{"head_dim": 32, "hidden_act": "gelu", "norm": "layernorm", "norm_place": "pre", "norm_eps": 1e-06, "bias": "qkv", "tie_word_embeddings": true, "dataset": "wikipedia_en"}
Each number is 128 + 24 x the weight over its row's rms, rounded and kept within 0 to 255. Layers, rows and columns count from 0. Numbers have three digits each. The size before them is the row's rms in percent of the matrix's.

# down: layer 4 MLP down (transposed), 1280x160, rms 0.102, rows 108-189, columns 0-79
# up: layer 4 MLP up, 1280x160, rms 0.294, rows 109-189, columns 0-79
down108 087:117116104133111129137118129112117110115103123160189183101114112133105124156116133133165128114073129105109156137149117121121097165142104100091124131115137105076130132087076162136108151109123131120137120131124112148153111142176139126106141124
up109 093:140139102126155128146129165173149118125111148155067156138143167096101152122164154133121113154135165114160131144136156103128109161126130140115095079147126137149145130157121119072107146124129130125112187168108153138147134154137134174156105143
down109 099:115090098138129111124109097127116102194105159128110105117133089126142121160174120080159114179115113153104141143141096138128156104129112157086136106153136104141116153146149130127130083149115134112155130101178114130160137082127109107131137153
up110 095:136111165123137099173105138121136134124111073158146098127172102133162128135141136120119080139143127145138126138097144132089136156114099145162166169086158197152088107128132114143114088123100154148068126167129128120113135094135072136139118089
down110 087:077113127134110105121091116145117104135178151151139062154155119100104137128112171173172129149110145135110101112148121097078126129110165103113073177138127152100145128123135126155138128150151156144125117070082115106145082127102103148177141128
up111 096:134139101095155091152126120097117081145120110109141108153093105144166174122128154159077132115131134117094145116151126151141126109187128101115099128113140127154088111144100124165124122077150147131124119113121102149153088150094111132130137136
down111 095:145120124091124155102136165159092162128128114133140077134162096156126175149135115125151140175161115141165126094108133122115135156093188143113087096110105127132098123130137115119130112117152169160133117154159130121107144102154112145139159113
up112 096:134133146091104139125132115130106107129104130092168073163127100085102158156119118160111132115123136155151169153158117152146114097122101145102101107123128179086109120083100105096158087115115128104160097139107144117158125119158142162116123117
down112 091:108113078141083124161118109119144141116129144138105183085112100110177126111105094108124152111148143115149143133116113108116147193165079150133186105127145135130150137115125163148149141114162121111104157103106135130128118137142148157188097115
up113 092:125141066134141099134135127123142107115149117097122078129117159117113160135153085142141079160144114125145142080097153059159118191094137115091121134090141151163131146121185143126086141149144126098146129126134123106139121140135109106121146149
down113 098:121103188122157143075162119077133155121116128120141157091171152096140092143119149148104134104131132148174098125096117126096143109114093147129141098118103104126141135079113089120133091141163163106132110141168183155116124094082127144135126142
up114 107:129125141103117162114108119141140119119147081120085093126134147176099143135169154102117090116150135136100134121138141102149132114132139098111125131197105068137113107124111128119119124098074105196147122140105139136091122137130130178132127110
down114 106:112111105087132114125106137140125129123104089124131143159166133126097096135115137098095120118139103160124146126154127108098087118102110121102121156145113102106137120169113150100142128136141090130185118131136136194107132148135133120143141105
up115 099:123071122078218149169081146162152159150120141128110138123073122126112133101145143104116109106143152117132125083144105089133122155085153155119111122115113127121129160148093096170121146143122110093178107135133097158159169136134137115149146128
down115 092:156141143143139083095160096106163137114146141137134123087105135183114154203138113096082165127141118100167164118117130132073169142138159101124132138117138116124125095147152118111124113127134129104138157142060138143143170127121138099128129159
up116 098:102150162113119158129120117140100105139110113090116088122124125070134120147116142136100115088115149122150156157104177091140125136118084140094120160115159100155122153152112140159158120123131174116081120132123098104127108119142137111141154146
down116 092:142080142153141104079126130103121138128142135123170145132116079137079153174098108146091159115134078109134109134164115107116144119162148141149104115110126137101113116093130157104117105126125127142101158161140106098124096122096177073137139168
up117 103:154141136116118118146098142154168075117106133141133140125149107085101164124140132137172138127127134103137141161134095134101142170128119190114115110148116187127111097153149129093095160131078142129139094170139111123138109097173131145115120090
down117 094:108143113099105108071130146093119123097144138151099144131126130107140093184105144095089085121120130141134125149117192111082125112148137079109132138122122121101155152140105164135135136120155127112118118134115166072123145133128147145136127128
up118 092:116084158131165138133117155132096132165136125147151125089133106129127136094148148108122183153074124144144138132112098093127117106089068136139119137113122133150096167133128124095134133148114095135134097107157107157112156147140140092140191142
down118 087:122120102103144127089082115138130109148116121131166139124124118190139114120134103115137092131092106152110104150126130166096121108158186119124157157117126140153091087128099172144123139116142157083148114135130141110108156123111145154106148129
up119 089:132146149146122168121147113120154100158136152127080130144121130148127148135152155151140103144145141153157112154117089143154112083114093078142129111102126147128143158141106118135184135121159116181087132138095175120153100131117138131112133128
down119 088:119142095132133121173117153116107122106144124102090163115125130081170124156105173161115151133104098137119118088170116140123103086102147131112106148135125137158099117148085184109141118086086122095107128115100142102150147116154163145152090104
up120 094:125090119122155145145135133147132117148108083131107121115109136152125124139101092122109117135116155078143137142162172131118130204123119135117123122127149119118147122114080154161131120135114144086197099144160139172098126117161132121158114161
down120 092:107120140139092111106141120150110107124142162138092156111133101130093167154127106135156164161133131146111117105083107160115140062121078185141135106121127125111139152152126091113156127169101093117178128099097121138134147153095180162148136147
up121 095:132154136137113112127135155127097127123187113076106134121122133164114101117155089146109139120133128083100129108125128137139154137147109131179113123151108123136116132141149073136111134113101164137145127156097104119092111098113130126137141161
down121 083:140143123126152124119133096123139123125081169133135129112095145085095182142108118101156099092110140146140100137111103152132128106121131139085151156123153152126123143121114144142144128144127156130109099081124186129139140118155109142152130106
up122 105:118129157075145143139124164147184119120118113145153170130171156108118141135111173163080130099135114129162143123130116117162106134113113135093124130112143199133125097127124129075096182135136144114173137115151109115085123137114131130104136186
down122 098:103122149116092109136126146154121130154151136129157137094152163135112128135156082153101122148166106094123117143106106138131089117104097096132098128142138098128112117128115116119144127088128141095157109160101137100098118133094101126174069149
up123 095:116109123100132121145105101119108142128140098133123162116181103139118116150119117170137111083120113121115114115091123072138136120125128076152133146132180161080126117157140130133097148158103140142120142119159110095096138130127164145139123155
down123 090:126125131146173144116165144157145164119096120144130118138164142129107146150158141116124159152181086112124131128112121114128089098122125160116113092129155147114141121145119125186147075111124117130145139095113143122176120135071099097113094138
up124 099:152144174146096118123151147152111158145131127113124137171131126101156139098109109105131156124149109091128137120111120092155093145122148135072161124123174107129183078116125127116127152115102114153137115143160106111143130118123137122108130096
down124 109:124197120088110140124131143130169152123105136130113130106120161102134132133104135110102138108125149139112156112113130122108093157167140091119180133137104125144115139182135138151140177152128126142138128145152120152133142097134109119118111103
up125 093:098094100146132161139115132151104098111158141164137082151118136126179144125146181129127102121107118124147141123105154133135095139143131089064096136093107118106104162143134166109169124128132167112118107137141090142117134147103148135113148127
down125 094:129140116092096145136124132130121113155129135114137118102102122128066114126103113123173106164215169120143141120091164151121136136152105129170108141179165166166149123129125106132130111146152129137153155127108097117155132100127129162131151079
up126 099:099110137143091073139148158149132146133113126092133123160154136088108095142134149156140097131135103174138134118143104092117122116127180113130149161112103186143073109110150118089122144081108120118136138125131073098123073140099173133132131113
down126 103:137123126154122144136137152106132136125102109108065096159147144123134116140129159116126159156067124144156078122140110125141080132099093128150114160161127126098127108126134124109129117162072153137122115160115112156125127116142159112109138153
up127 095:142139116131130160122154130104132168100113097087143140144152145101136150147124092129073080065114102104107199155160131067164122113163095166107109149124144143104139136141087115130131136171130145153121060115143120135138160133108121132145107130
down127 089:129128124146121096170114127143106084137145120114079129127160131144088123122128077120147140104142133156158098153082112128173121090115129121163126099172128122134097119132137098147138167066133156165132148168126096163101150147101054114119103071
up128 092:111139105139155122128105096112155173121105115116129101100114148107129185100118100128115126154136126168140138179126081079151112086140125126096147101124111099113120124218129121157108102179163130157098134117102107117107123167153123138109119192
down128 098:108140125066146084135080136104128143133170137130142133162093117107092127126136153116154079137139115125130161119153147141096124104085087134127120134151150127102116134142096135138126125118176119148122114136131133149138142145131144087140087167
up129 095:074098145148112129114144172151145149135133111098123095116108101117121195119147099142176108130121074109116142155084167123100124110155129130113131144145125160127133146134136124126110131137107132128108098121150045118144102125148128119122151080
down129 092:139127049147150099108136147123114145096081160136100116127099144147120099109139102124176163123107127124105116102130155148168135085132160142145142124147144119150154150108166105116152146129112153143138125155102109082096124159133111123125077147
up130 101:084126128128165086169155134148132105133092146120122121134139107110074119173167146146120146102155148161141143135092114113107134104100113151119109128128121125106098094106159146093149123110085137125098098142168131147123153135132123083147107121
down130 107:120147138129144158091146130191140070174128115145114160127159107099175152134157117112110151084119130184123128115174134151151112153139140140086145118103105098072147110095127113098139132116149176110137115134170162136086126134100133103137133142
up131 101:104138139133167129101104099151144094129104091124103126131089145110115136089156087142149094104137128108151153151159142131100152145136152134130109108105157116161087121168124111125147136150167140111120108157192172135123112137134099127110119126
down131 093:107128139102125159159172147127122090124129138152135129164161139125136101078148159086107141136126126134136140093135179083142133136118192038146188162143122078100130133132081171071103105119138115122142125122137112152116106107136144141154124145
up132 105:158139116169167097089136138137102123098153112131103094133159172191116121091186123149105123136150108127110154119113136115165121146099133100106185106108097107133147119112157138130119132143142100096128150168143150088143116089132118119073109142
down132 102:165149073117110116162093123151116157174167095120177118093149155165119107147179126161139140114155115143150115106136139106154131162093078128122155090126129091114111158155147094133102176166132137112164149116145111100145120098109110111111140137
up133 088:136132146167115113167092142120148137138141098124181085142111099142131166133121089152129118131116082112141131099105185065154139113144116174123157132120104086106143154109131118163111131086146113134155137158110151172117121123105138111149149127
down133 086:131135145080144087132111141101133087176150153121144098133096122128116126099101092143145093130133129130136111136145118084086130132138152083149147187136088098128108146132111132147102136130118079106143134183099136141101122180117120133137139167
up134 096:109125130116139141116134118131115139139142139101106143149111163130181174111118168122155107117134152119161143125099158086132102128105147116111113092106131123111147140109131127170158108169152087080125129085102148139154120126152151163152146125
down134 092:187111077111103130119089168110120141144133151133135131173149127150107131129090090109141095122116112159137119101160104161156147142086152171152129127103153095119085134151119113098105112096113156151153141144147173147147140145123126176089077165
up135 097:111063122117158175062114112164113136104152082128108133129142143127114124150167176137103108135135120108127125145138121175147128091129146109133134091120162112166130156140146102129162128143139117121147105075131127073131101114108144121141131134
down135 096:135125148152126088086111102114112152161143122095089112118080143096139136166124142122131140119143131196127122101131138106168078129196065123149143174134155159151119118124119111126096096151101140136123109143123119090157112126120113148116141123
up136 105:142107111130127143134143157101127078127120140136126137119140097196125119100094139094151124151106129137120116152126120099146097093132166122153139152146116110066143090149102156129126088148128101149118192139143124129111111099138107120101089157
down136 100:115125119141103126142139131134110154113140103121111137085074115109135117162103143111128140139110158112098123130153099142122122088157233131071124119070141158121121179124126192121140101146129141094081108100128088136129123108168154117167133121
up137 091:110125099156112139159140144126142139109084102143151101131053132123147148155187117163111163158122115121121117130121108122095150158170131133117146140106179172137130138159161114128143134038138107125155075119150145098131146141133147136108178132
down137 109:116134106160134119133164143163149128129102128143131090160091084132121135164114113135138118144148124156139133163184138074136133126155116095105134103153190145106171146119142088093167126047145129103113095091179158086096153155115099096143152100
up138 103:092126138135133152160136142122122161133123099098127097161124113097076155121109103150116095088113155128120124150098159099146107153153103141114141130154136173097122083095137085145121215137108172144163114124144157120126106112081128101105162126
down138 117:155104146152093146118125146111161163194130116127133149148126126171112137137110130158135135135118124138156138064127130107113104107105074092167104127139119146158133151098140145140175149131137158163102086096117138150084124178112149149161116144
up139 088:130148176123142157126092092134141141143072123154120113153150136123139126119146126136074133143140129151097133093133134157121117130184101120109138141084165106157105121101162110124091142164165119112140136133118134083135086119115119134118150122
down139 088:142159150121144127104126162084145099155119129132141112118073104174179129116094098145127128083108178173125120114123150150054127141112106173123160123096119085143095123075140128150135115142153131160151148117114124105166111152122112115122136127
up140 094:124109131123091136080112149095089113151147152134129132102107137140095104085101132125148155116113140099136109122115108083138127129203092098150107157130115113113122113215146121127133167126151082117109157133151088073117113187130126120128141127
down140 087:109150154156088143117116087113117120207104103166143140134094123171132099123157112137119123096131132114126151113124110129136102121141158124099128161101151158163149105150131164141134156090122098116129115125094138115140133116137096116147151111
up141 090:126105130138123146154145118116133097128107117092115094153166159123121119108101097149117147121125133095171116159163094156106106145109100159138177113176155148124136145120084113126107169124139159155118136145168179129101185148151131117134103121
down141 093:122118139116142113161120149179133114189126108158115125115131111168128105156113126092142132138116096117098091129105125124113124139166105093126105125101107097158120117123119113135078110129109183154152124124081146145111097130103126146102134160
up142 111:124084141145120093102096117152134140129143092172101105118140142176141099091126127081124069114133160101165145123160108102109158148154155107155116107143129124108114072144137118123110123103113128131135155134145105102124107157101138162164094178
down142 107:092143169136120112121131142108123087080149127173151127137162134108148139126106125157096146132156144120125128102089138069123128152148185071105142154072132126133136144146111087092149144130132110138130114119137139124178094159076163136112112128
up143 098:133118174118100155145170115124171116134109129142139145173157131139131146110118134139137094152124098107136131112112104144118080117137146137078151134139127163108109126149132098141166114118129136079107128127164130170068114150161131129101121152
down143 091:167130120155147132165098124150152115139110132104106101103132126128177121121135168148076166123177122077117144130164121109114150123108139109160117120117182108113114078125148174130119113155112126169132164139125140105140125092135137127086125129
up144 102:118145154118127140131130148124143102112103112163146127121107099117106155135119119139103115136107136122119137143187167139116157167144148131115121145115117111100118142140109135074113112153136149128097115153141109173162137107167129166111140132
down144 099:121093157129153136125127153087173146109132140163140158109101122121153129085131093144104148163118143122106078174150166074119123133148133107126128132179145093123134126161097133095124119146217118155149174115193125114149119118153100159101159108
up145 105:151071104141096168133163170168104169146088144142081120132160105105062127085128146124124162142103134101122122127145139129127118133135090132205131137106116112155126114108142093112106170151157112132134131151158108105132118140141130120128110163
down145 100:112131150094157135106098139150150133121136138148143156180134148105164117115101131144114158116171074112137138131124153134150154181146087102129178122142159144129138151131137112112161111133127142108155095167120127102099105158070127114138146116
up146 102:105114117132104134132083191150204122147127178107141111129077147082091120116118105166071131122143119169123125101151096120119124111129198123165090140151097157125138098101131148155119135144120116157137118101114125139115146091134127122152114105
down146 101:146097136125152119102136149136157129129128083041124092122109125097130110167119144144138129116129113142122155077139125154142101111106121091109111142165134123127123138152150164095201106130122139153132131188162123150128153132124143115093108146
up147 096:086109149102105155130149137111113133142099095168114145148154131135139108125090111153106101102159160124137146130142156123161065112117121108133124102149119130101144141151165084158086159133119156157173150101098140137121085184130140145089146134
down147 098:159138153142136148091140103120129130139126114118130162130110163153166114164144089109095132099097169098154118129111151156126156115118109171100116153139202114121112125141067135129139127124168127142097123148114119121125075153127121177161118126
up148 095:120104166093103117135088105130147089125087080144099142120131128126161110129180137112142111117156117148166130114112157125163128184139132154145156124112138145124138145134134125120133128152128115145123117165107135130130123162117172170124113111
down148 091:139140102095105087165111134116125145109129123158107167099134092145153113129168138116128136134136136137150115151113108152111131132077140096174090148137163136114134100114121097125110117129181140152121098079115143149106108133170117163104155068
up149 101:114129155117144134144173136161131119121127149148123153112153131135159146149126124112138123123160097164159105065105116100119122134150118135133130115115100069140112165138128151099155129108088109136158122090146133102085143123158114138149116121
down149 094:087114125117136116151105135078130143131124121117124158157157126106103105152122136104150144136124131148133088125116125162179120075120144094126111105109124093139103093166133166112147137134135181117101104142129137127153136118095084135134123134
up150 098:155082108102163161173125165141161123104125114125138102080146130143104097096133133103094100152118184095160134115185120109141144098100125131097091110150143115155126121104130141085134130154155113081139130186109089164124160125154146118119150135
down150 121:137104053105149149117158147144119141076126122131145106140170110134100093074142136152083123146118103107149140128102130093131131170172134113131125111152142144171107137083159132104135129159137139157141094140141152104097120114161148076102163125
up151 110:122124164135158117101127119168142097100102113154126176103111109101125115141096151120107106143096146141142134127066142174164120104152115152148140134108142129143112146098139140109112106108136130098128107087097114079162109143107122117160110153
down151 105:119163150120078122179113132104138101123104136145143127130134123179137137127107097132122099120103128123164096121131150140095103075151149136111144108099155109134135144123159150142102134147162106139127148157122166170118145101094092095119117157
up152 097:100105120135187093132118145131083156164130114124109115094145100084153193070117128132127121162143130135135116141138140097132134086100130078152146132150143115168098120108131143168135124144170133124146146139153135135179084137146107125114128129
down152 098:095104179156162137145156126131097137188106093115145121080163121124179142125165143149107132155147133109122125134105122145125101112122173107127096137182166101113116114095134114110081118111139130168159135135133139110125139113145084141114147115
up153 100:126156114146134127169116121122147125122108093154098159141146157108120119116151151109073093126126148163105095173153127139143105132126115115121131073190107144154151140069129150124120164149129125141141126176118171162114111110125112119126143155
down153 094:139138148132116128131145100104144096082152152129151111122115106139169102106136137103141125074113172103165159162162129139127094117134118134095079135121148169132151133129129141140139136112145161123097144091143099119120156174123124131137134139
up154 093:125097139121119141110137125178173143089071105142124155144113101103116116130122135111100152120098136129132123114102126159131168126124083115157119096116152160119095146151107140070133109104106144094140139130125146118157119101135132141092155140
down154 085:150121127087116089123149148180116108152176192158108171131115106133112195180121135068169125129132168121157124124116150142092113095129113125125120131132101137165119154111147129114110121133162095096145126140075118177111093142114102131120149150
up155 094:122148140117105126140117087122089161136118130142091134151156158129100158150104097150103104093145160116154122124103115080124097153125110129114155157122123137178132119127153078144110132124106154131153106125133135097130149169106179118162088150
down155 097:149080120154129146127134114130138120187153144089133144096145116126109089117108111147123112171162113126149143104130138120160117168130111085138123127152122143145110112144078077131132102114117141111150146120141105125166137170132112138093132120
up156 090:109137129131159129148114113064113125114168128121135132161128123136093155101139105115137150097177147118140105132132096116176118127111142139049071152100094140143141156152164118130128101121147150122126161134115128166151130121134106106126145154
down156 091:098144148146123115130124120107065107142114099116123097126150139116176128174097190116100120166128127132143115129116147177077165128155151140128172132106148169124122137077115147126088114152134104101146103109079179098123105090098118122164144144
up157 106:145121132122095121126168140111125128109116115143114128169186144100120104117136100132117112107140127109143118097142055104163113088123156114137157086121113126126124131108104122140162131151137112131125154079184127143121139134085072125120175161
down157 102:111129118163134119114128142162097177114132110136100125126115141097083080146149127138150121145129127142182125146188162121118091114093141127137129140115150105128120093091101091146120117155111135070124109166125119107084095132133144153087120107
up158 103:117133156112123138097101105132129088139125120105154154111105145128104157130150128140115126166129132128162132155138143159131123104126143118088101182136118131186126149192145101100157108157126092146170141131134110120107136148159119155125084112
down158 099:130120146151116100154112124116124148149122103096160129111125116165106193162191135137109091120130123100152146109134156129140100109127081123121104149142133109166164134147156126098084111144135137135103165082144147128130126104116112131129075130
up159 096:115123119127143108110108162134152120064096150093140121115138148105109107128137161162128082145135124147153115131123113126105170163138144123128128122165144101083151118150103092111124137163142183066131129105147149128159101154162170106118118140
down159 090:127119084147111086155170150121132128127131147143116170099143115112153104154140140162096144135126132093094146139136070128135141094136127110157106137140156130124129119151132138145144102126125122179139098155097162122077104153139101177165109120
up160 102:118129186131135069116114123093104120155169107140103113109174143129175116137098135079110147143133140128140135149102110139157131136132084109157142112096109104127157099135134110173129169081164114113161120146136119093143132122114128217101125133
down160 099:111124218098137153105145137157089116142127145148124128116125100136161088152140139104121118126174119167119141087157105146161133113156131118128092149111171118119130107146119101112127131153118095128098158141132133106086181080102128166120114155
up161 101:118119121129157136155127115083130078140163116106109091101155145161132130088115163102156146156122145100147133134124114123213140108088134128153137115156085088123123136076131132127137138143126125109164142102085155110145120131114127112125118113
down161 100:162100131166135100081106117142134116215151109081120140094170119132117141122132153139137137135126104121148163148121130102110153129105105137116139180126112111124130139105119160131092120143125105089157110119081125126148112140095149134123106160
up162 112:138133136137097132142121151146155115086149085100103121171126107134147111126114096084097118137152143115111128131146159102111173107157152092158114105125112138120132097114171059135141154132137093193119155116098100121117119135141148173111121135
down162 115:135120154164121118164105132151109123079096093127110166137132115177156103136172111076106115101108175118147131091116118156103094100147149122163075087100136117129157094159138110105141158131151134135137120110134138112113076168172143125093154114
up163 107:118206156129141131130101109132148089114122137152153123160120139137138120164132141153089152145112124160103160110089152129149161141171109114139154124100128104150128144142132122102122175111114121144128123092103157148162112120143086100135109155
down163 093:187118097137152120079168153101115172115091140137131139103121145142095153137132131112109123127111141106150107113148118144098126134162101157119118108113158151149132135124127119111113097122146132147076148115119128097142125105070114112155099121
up164 097:124179115123082133107120109099147099094104168126104082152131135122113082109138153056130133119102133139127150182136125136142119135127159155128143136175136110110122120119138145141134125091179090121118120114159128165113130127124102149131130096
down164 089:134160160070128148073116159142110117153137115110090102100116166117126171130131089144141147101172130184141092126120113101119126106140115139138138124120158136147140134104136120080089141128180143118186072115149131123147132141101115142161139123
up165 107:171108138157143098142107116136124126079160091102176161153154127154147132087076142118125127144081114140153142142106131100073143123134118088153150159122127107123087118093100114152127110103107101142150149146153109106114099087105157155161112111
down165 114:131053119125125123157122184111149106114116130152125152137170094121117120103105160144101115096119140074136149164165132122142122119165124109153182122105147113110094133127093133152123136096152115130148129134136149129101129133154148120136166099
up166 097:118123145116139123127102128112125145162137099158133085150146103122184143133121104126108098107175116127139117154105147146106133148121086108116126175119125130178139110133171124113177138137154134121144152169151145135120106146128129138133143100
down166 095:097128150138136155154109157129107182145156116121132097130108116119081099116140103139187154136137120112111105109136092138129131129135118142103160128092111085158184171074133167137109129119134141122124152134143166132149084164181120107133151139
up167 095:099113124112147166120109147103100145117151109092151175154118118146122156148119120122132140138113124136168142105119140107118118136113084114149093094143137117157128142148117127111130119104126149081113125118143125137144170119167129116174099139
down167 110:148106080117116136088140152150146135144117102146141135127138129124109161098132137137139128130181136082128171145151142128127140086127079113149120134171147086100147102108180105084175137088116110134100112097125128169106143117137135120138128192
up168 109:139135121104113110137115113121116132069066093119131112148147134061196118105130108105105135113119147127101130170140099153094110133112144150065125146129142132177176129132166153138110140118138150173108126131173136133104132113155130120156096166
down168 104:088128117185163128116139122124100119132127163127139136151090147123112134103156140142136122166119109124110141133208132099123146139117148123071119124136115148087146114121133149119170103135150137091144118116100125118109104140112137142078139139
up169 100:177115138119105122125101118140140114104130143137133116111150059160120115112153130103129136119138126125170130121078085127115135124121163153162124117130095125132156130146133118124127112158152158094119109136099109167111118152182107161128139101
down169 092:112100163126081104105143116122116113106140147091075114119108106110161160125143096155140144121052113143084179137144159126156115115101171161129135166105136098098123151134105117123133112157131147126116101100209145100126112131105100120109121162
up170 100:094148130128165102145140130112144150154115137146125102135100170154160135128118137114137099108099118109104146121129136124162150141166111128136106182076111148115105118095122138150114136124154137152116167154178169140086111130155142123163123123
down170 097:151155150134149103128069105124135127167105157121181134149142132153159122133126173119117071134115148147170161085120146143100142132099171104100123130131072137183147103149135082108143115138166115160093119106144104106118120129101124152139098109
up171 102:109122072147152123123141172109111144119116113120108146154096121127117137129152138133142126122156140094128121071165129129156157139115105111149142171139123077127155119126071111105153164121160096141113110106136143148126171123111117131137126126
down171 102:157156140104142103148134114140087114140117153167136137147125107162131063113126103083109121129136118123126111100122126180125180137104160138088117141144148113126089136090155162122122089105119117158099103103124222118115150092146111123142111194
up172 099:144112098105157117132074145179095124134117141120107093116128104123125129096113144128060168138123170108170125136118111159105117123118128133129099051086116135141101157177103126164166100164121121147142135111139135112120140137120124148105148119
down172 102:087138132114122140141125103146106073179130135180118158098128134135153132116165085124103160102152140051162137140144136118085158131093086152128092094096118118141133130138148108140096122148144129093161155140143104119122128158147159106118133093
up173 103:116120126149088129091129098122150087154141150117136119142140125125120117138134093112129144176110138146126133143123091162137150080162100136190133103128135109107162129166128122156136108055102120090164148132127181159156100136097146128137098148
down173 095:171122157136152105158128148126123121117121145127136196112145072106112087152099132094130123186148116120155141136115124158109156146155137141102108107104098106109110158096149101144122146073096118157097165118128120138093132133119059108093126137
up174 099:149168122165071117134114100149123142117178118128068117152136133139124112117131171148117100090127103169176133113100114154139115133139133135119165127137130139131150092145152172137114130132138124192085102146085175124125113120091144111124117101
down174 088:144128143094116133173149080094140130163154119117194114134132112069155142106162096132129154140101119134142171096140130084134130151152122107137117132203131085141143090108109119153109149118146123102142193088151095120124146130134139100113139158
up175 094:144098117121133141138139130113148126102133131145144107114145118123119129121111120108101133131116137119090116106134121177136120122100078150128172189135151169149099156165160124169112125145163111132112133159140149123166137156077138105087139097
down175 086:134130173083146158102143094105137145134159154133114129135112072167115149139156105159145172120130158141118113148128161124092140132131093131152115155174108093110146107107128099122113105155138130107129179115104130148107090144130111126126125142
up176 094:120152087123129112107139174146104190119133133136129168123132146169113108145164161115139085151151124129123141141107131151137097104085162094156111135129135131120115091140148125129114159074133099155103138113146139198174119122133116176095160118
down176 110:121153079115114122136127175130122183106157114159116156127141165109093097125148160130108080123122150151177157153121108116147102099104085125161149129115142145173093098117161094136112129096138098161130140136141137181142121130134143160116135122
up177 106:118103109149157157150135137139176102116106168148111155131107100126118136124146134132109126112179171151158138125140093125116145102133177108173096119134124095112098111131137099149136115154157136072172090111135177113123130137140139092107145114
down177 102:129070125090131149147121157137128101114137120104141147174124113119122158127088135150142110128143140154120117105165179164097126138136090164126122104109107117113137111133139103155132148143111117114156135115135117139114184123141130142115131159
up178 104:130124083137110151113097141169101129105143101125065150131126135141090122128176133170120138095137135088131122149138144129162118115162148133081092119121099092134111139107152088129096139150131107159139114153110130125102121114167134097127131148
down178 097:140123132130133103117111104148111143142079103135160124070102150121145129096106094153110159134183159105145133107074140159110128135175131116143138157136068130130141097119108083113127142138132136122120164147099126128161105199166171098100123142
up179 103:087092134087125149125115120105130118163150117117095131170147105148148114174132145149156115116122151127129164140151120116128147182121128140129148108166127128137140140114148122170168106163144151140138111138132130079111110138119132149144133136
down179 106:151133133158135131147188148136150147135060155106098117120097109131108137144146178085132144151122130152114097141146141112129134169169107155124116116155125131149122142107135111106094117110088090133083124133086106121152126115141105090134155123
up180 098:137106148119109122118113108122118143099130095165136132127144130147135188145133142139109133130143147118127109129107107133115154155095132122160161113099141125119132152121161172083171148143126119116149142139121199088126066127175099147133130108
down180 097:124116122177199153141146142159103144107121118149158110157084113123128141094140119155124157155108144126144096154152110120098178155075091102130124169110135129112146130114136123122132135135176153135185133130122140116116098104154137161141096128
up181 094:098164112125157167127099084089136131149175120145132127113122124118132116099084152146097139102143143094129142118107172156167101151152121136089154131127071133136197147170120112149149131147131165143144136161112148125139138096080195111120110133
down181 094:172119151089129150162101116166110139129145121100119142101162152069107105098128149123125147161143131133103135103151099150136106106146084163135146148110146116113118140148119110135136117154144096122139125118135167103133126118125133141097136156
up182 091:136119132123085074135126118104108072096151124154157065118176135110139080104157146115152107128100152148105109118151116101132129128100138114079096178154158138138109151078167143187165124138161149184121124134139130072154140137149129119122139127
down182 094:090108141136139129135075126097136164152159125141099135108133163160158125134146128142153160167192065123129086100110149132112135104114136133154129106153117130164103122128097109104117118104148148143136141150152100111118127103131175149109148125
up183 101:107108136111140128138106136150114115110151079130117078099155156111163089108138080096136122165123141111148134154186171149122133144136131071154130099122136152164103124144135144136144139138115125119137157149125076137115134171123165134112156123
down183 100:157088138087132108106117092134130103141097114093124118121121079158134138113096070115132124113132171097103147117138150157062113106148087157116108169143177172161124156118110133115173119113166137144150129117083151155136150172148154118109125158
up184 096:142132090133155109156128153123135144117103175121133139149127107147092166150123144141098120139124115164113117127155141130120162146096172140107143114150154084146132151149141132127123133150135127080117146105168065077103107150115092119128116140
down184 098:127144141126133093091155110140110131155104122124086138153122111134130143149113112147128129139136124145124153118087113086151117154121097120125135166110124129125150126092144142114106128125168096164133112114103136138157142124139134171069124105
up185 102:164126139150121136118118156123105125102135119150097102088183141105170151127147133133119133086156091094171118141136097128116106148135150136098147100138130136159165115161170100122153160134101127103168147131139143137099092085129161146149109123
down185 097:119167091100155098094131139132128123141141165105129132128116106163084159121118134097130116128153172154128131147091183118117124131131145132136094120139110074096180151159102158127102086097131185116125162129102159128168137108136083152156121112
up186 091:090165121165101078146124127158161174076158114089121122158143142143134100088098184118105174133133108141129116123142135138159091146124133138108147094119118140141117161110114070147103127124145152146134138150169135092112143110149117140079139107
down186 092:104147156145149130161108141119164140156135078128083108126120133139090097137132108127116147123098119109131113093145099156137150126131141136109099103082128119119111149118110114103092123118122161108085145113127083132128148122105119089071157157
up187 100:109114153107153112090121176108123087137149110141125147124139121106075148162147103140101122083167113092154117148158155130165131161124145090135109131131147158125124175147134135127134144116157126108142089111164137120121141130135118106160146117
down187 110:103114077142135137123127129116145082076166190125122154126109132125107110101149115156128096135103108122102137148115110124182118182129079121124117190124111118145121148132139158127158093112142133081172121154164109155085123112151152119080101146
up188 100:134145073101106167145135130103152134128104155121125146117124093172113103133131142140107062106139132167082149182129083146155117092137140120097126124134121147113154086154129079141133131128163149090137111158132112144175142130125116154128113139
down188 100:122104167103123161143129149129097127155139130132134144097102119157127171131151115103157153082137159089139108165166122145124116095137144141160130107112121118122104125135102122138127103123135124176129092120102102139125149123097079180162095128
up189 096:148131154123121112124106117133131109118116132101092100101118122145124127131166123144090060137112093154104139138151149141134141132106146095120152146125131117147101130121144161110118141121097074151185112129148115141152092128128167144135165131
down189 093:081117145108167084146161084114121111109099145123144168143093091125154119102145090151088105078154136093134115121144101116113135148125114134150099098130099161156151139108136145174121128164125144173115130092118131152131104146120151195110156163